Weights of a small transformer language model: a variant of Adam for these matrices.
Each number is 128 + 32 x the weight over its row's rms, rounded and kept within 0 to 255. Layers, rows and columns count from 0. Numbers have three digits each. The size before them is the row's rms in percent of the matrix's.

# layer 9 MLP down (transposed), 256x96, rms 0.143, rows 234-255, columns 0-95
107:129102073156125136163074141112126073174123121134130121123183108129058087123100134159127111164119078136133158079141163120140131133067112118113140135090110186164163063098112104174145158053078184112153123094097126123118107106188147130101134089130113103138103104188133161089206111071161155132
094:110167124147116105182139129064108101136134108137131093152144103068125122151141120086105092053052135146121148042157143117085135178071118087123168125121112164127083133117113129107142132120165140148084156134119109113158100095075068153189067125114115184078155121203129136177163118135125147114
098:120124163152173138121090106102164197155158144108163115179115123135144139156155152132115116190122100153157135135140168150113143175106179121123079122093082140157124142132159113092129149190132198120109142105162064086165080134157158156024141159155091129141157129069116131052121156111126120185
101:082115159147073136109093132142159102113103071123078052126169136096136114106161138121120134085132129108125117081134118186090138050141107129136123127144129150142127125134153165171101183088137106163087121092171230153109175135171169164056099129125088078174138127181140101114106113126110149171
105:106094146169130129108091166085108171109115113160120133095162159145148109109133081142161105192119122127146136186140073122145112078104131110140100121080186071128108103172124147119199160175148103144086045143104135131139092127115136129116067090138134182088108052087187110096078107151119162146
101:099122100144130139121051153159136131091042131115062182146145051107109125137138112132112133131155088131150144181093153098139124117171140191091081120138074113118101076150139130148088135099181113136143117136189190103142128063120124136143229144104131126096139145084088121173143145110131116131
094:091163168111134106181176096120137153143118130171104132108107080153156125081105154137144168174078150120088096134126094142151143118081135085149172145118170061145138095147158122120119112191109067179101121157109124089123144174144145147174095103152177111097090098125098065077192077163127136193
099:129102140156127067108155149181085117078172102180129078107106142140093134094157194139107134077118142126115133093114142116138137178057128182104092092114139096101165055096164110112140129095126187139105114131165115094122125060097159149116142137144131129150119154132126117246099088117180126136
100:133123106151165142127175113190093137133097083030136105091114157160134121150103054142133150102140152115131140193159128122185167104121149152100183107127085087117078193157077153165156119138124162137182135115134107156132114098111134125111129101169124170188176073115123132103046123148147130097
093:160103146100172060118098156149119126155135181148132097174092117077109122101157099147095079069105075137048105103132147144155128148145134110091103134106111145173044140154149137127155195107184123100106039133107123161074159142131113181138084100112088155112089144156140153140126128151123133080
111:094111092136136102103143129108069136149149103076127160133099179151152162126125123083116170170167119114072116116152102127096093130095140195082142112185122116146094060123151107134039095131083167165120155109114165133134141153123162137102070163105104120108129173112118085122023101136187137153
088:066100066112189159121114131119077189155058146129094138144130173129153148134110156076164130161105111124180167125177184117142156117068164159110117186102126166099153132161140178140186148096114110160102127114198176125133143098162128114111099183166110144148109079155118113092114105126101151085
103:143121153111143124075072102116085127164170107093162226126123172101125145180096061158084141090089139109137171150088160145059100163159151132088111149125134125147098129117140188138165153152140105076126155182095107120123134124191081104104148103089107153101141150129086176119105121101193122111
089:123166107108119125177170113134126156145103132076140110080148125167146098176151095129112148103114115115153130135167247148142029158117148156132150148076101167163108149116105161122205094142118160107101139113077143096111111094120135148111140106079145079120115211091145157161102113117097087146
100:116127215145104159176139171123182113117143080145079176082171130136166149186074122184145111100068057080169134074135097131090145140147108097101143140156152093115103159122142118163144128121154150179152208150120125141149130120133132158231084098141112120112119094120125140111121133121119109125
094:166121047149152152061109112158146144118101145097124120064118127148118107197073094125130097101116066121129124106200152135107146110074134080142121138049157139154116175139085142129160131143172106126089105138095149171115081157099079101101100116091156109108084124145063138093143158149065111132
096:086201188127126125131051155109135117178135176161115127139159096119105116247170134143146143092139072114128145104126241120094155110112121101084107123116123105121150139158129145182119148169132139114147141146163090092095131111091120126142119138156199160110129171107144120163136106095090148113
094:071176114092156113133166135095109136147121152137123153034103101159163088076170115102106137155115169151119140182127163108076095149112138116096087130128153142100109151165086187131052114061130085128051098111119177074136127173153163120093093115110138107158172173132147118101133131101136086145
089:138093132107112154087119134125160159150150148145133134136177073208130164094157105118108137096124120167121136105153146109132098117175122149147193114195118104123114157158081141098172124163165124121131059061172129177042158062120157101132102085147150131088119117129120112144221131080114149148
087:119182143082137171200139117118090086093094142164115086133105153114134122119085116145087163138129105129080110156058062123084059135115126112154167086166134102118202102105139178138100125119177187118141101163124110128139128122176144170119134170123096086226121122098095125133175119136126139092
093:129118131099141114106037203115121113121101096155149132106128122127156118232165098164123132120163161121129116146161255091108121147140100136117179153114148121132107150153105114153140145123150131130135129099121115119136149136125098117128096130103133150091149126122152135090169135132163136133
101:132159114184142093145140168153122136157125131104122163104168083114127104126109158161084089146168113062112170145143058163116133120181114115123060140168103105153088070148120158157158105114100102115094152142135150118093049100077148146158112090123076087149169111036096098151118101173161104140
# layer 9 MLP up, 256x96, rms 0.124, rows 235-255, columns 0-95
096:108150161092120102161150112098058135055172184114146082088106192139183113133089161108143126161087126136128115168142131127153078111144097182193115105135081069165185167124075089195172158121143093141123161149119154114095105145086098059139137107119152122130135137154084147128127094127141159124
103:122125147119053063131123142131130099120121115175131135139101137125110149115114107115132142148162168116159110156125089050136149041144129137134100112139127138079109195111237075171114147159170047094141135158144166158161114167087141166114181099122078133145124137136090119161102142080156104135
101:155109148175153083128161171140156105124115150119099068168086131192101085100123120099152162149184175099123148155129116130144153147115075110140173075192104102142185176084097140103116146141085131135092147109146052157105089104083141104180151092090162103116128191125116112102147124072130073114
100:145173124149165168148108149150121123130187204112146091155069114191072097105111127130160083162147176131118091109159130144131190153103078108135159131173124153157149087157159134087115064167120178126089102109139118084142128128161117118118202127128122110106153131166141119137205182072123147177
103:137121173160123121187104142137170099092100159119137141182165196093158125089147101096132130133096146136065131119095136156131155025124135106125148149147081188121186163127118131149087123139120143078136083129205076157163119145127115106091145090118124112090056126159139181128112160149090161083
098:129139141124074110122116099092113125191123179148148114111092180173100142131166126051109138113115167136103121117108091145176150092143152188195105100198099122120136115130137127171096084128165133082108147152096152180186192142116113055193120147076087125141147136130151121142183125127112177100
098:172150156162138158232125109124068111134178177092160195116162156174150100105124090142149137093114145122114137127143094063178139156133119101093156145214135125181119216093140087134123165121118101115093108111108161149077138125125136114102145181066114106148121141147144088129110125108159144143
098:151122135041114150150107148167115116169130153156098105170165134103160171143131169169160120165150147152142161097094110132172116155187085132255078168140115161133113138134173078143103132135090143141118122143175125112121164091163163152150166164115134111109134131142081163107146188128140172181
094:114109215175066093140139108137142081112170156122104087132071176110068164136127183110131124146108165108117157139118151117111143118116113120164153138110128077095200163108119095131113151137095110176191153162190105155160069164094143166118120116133102103087105113147112170102087060149083151099
106:124217150132141135157139112152092116139113141120142076169108149142094122161134116125170139144105129113105131142113080131196088126141142194121106110123092192204147108088142151223148121114057089155085149154124077178137098179104097094143111121105146096124100151115100073122152115096060144115
087:135148112126060119103059085142183141171138108166140107118076169143114127097120131077114120156096166085158152162151120105172159138140143076098129091130156061198168149133149118159134087136099149158132081142065107074095125161087218084109158135120123137146163139174103120137111180146141161128
104:099136160131180185130197157123131038090123183103122080156115168155133142057070132132184084126123139188110154136095102124108148128150118139119159137128100148145107150133068147141139096147180212088121118090145132141160141166130117110147103089106137156141172127162095182169133119093105128190
092:092139177161154113166118136081124092054143171151105119181119093095108191125148106079168088155160188118168105176147131140095097106155160064114131123170106083149106125103120142098061129148136135108111105069148133170170206121130131158159125104108124108118180125165071133164100129168131163160
104:111182162110103054124145175115102099161159085128117115148101144117073230153123103103124080156131123185142116070155156100139168104157120125114075159138089134107118090150124070057111139115123144165155161155135098131103102159160151107174196127156094097165166093135093088121144124119075122106
104:115131156093103149142116157139085114091161102152070196116109192105085123123118099134095118195138156176110128164108115073167181154136145116106143097158044137157161126084152092157150141133086132136158186178075130151105161142108097099154150111058080152152154182132097139117087134118182115132
102:151135187076102107118105189096122093159151167143083170188120174137049151144093134137137108151112104097135103114167150117134159050123105154136112170168091119086126107094198159149157091138112141166179122169165096085127154132112173110148152146101114161192152099151170126149084132098088091120
097:176169157161162126134104106147104114109098136136099046149175148153082135103142112098088088091187113145103098128128143143200144140098163065137116082224104067170145133148143119207187132150131046133124108130119077119095114158150143104128123132141095110113100093178137131136133124145124101125
093:146138116076103148062147127113138120101104118082144127086065113131165158145155085139155102102144153119149111158154140112196161113104093091137171129157038177131222113101131146074139180169097125092186176125150157134133119131087145117096146138102125061147114168131094149064111148097151140132
091:140151180146121126053217144180153117079126117102149112111080089156168108085044084142088151139124105159134067194176127123171120105155124143190169082103109121149140147122131160138137126163088156090131097095185145126117103151132135066096126109135162115186160110162129155133150115116104144128
097:132081180108103129144137089070106116151106123088135091177132180102086132138117107112076126106110163162094089170102157113155147174163097090164192107107142138133204130101155053152123142170163132155154209143132168148123170169144166142173160180123136084110127121114092168087086157136111120152
106:178151126174110161142189098133146134173140128117143108141114053200109129125155125096119077131116120104099095110113093072113119125223159114121190053179107129177138120123165116112148115111141116095088123123110128114087103148152178131117161156122103125149124110110166104109121245089106135147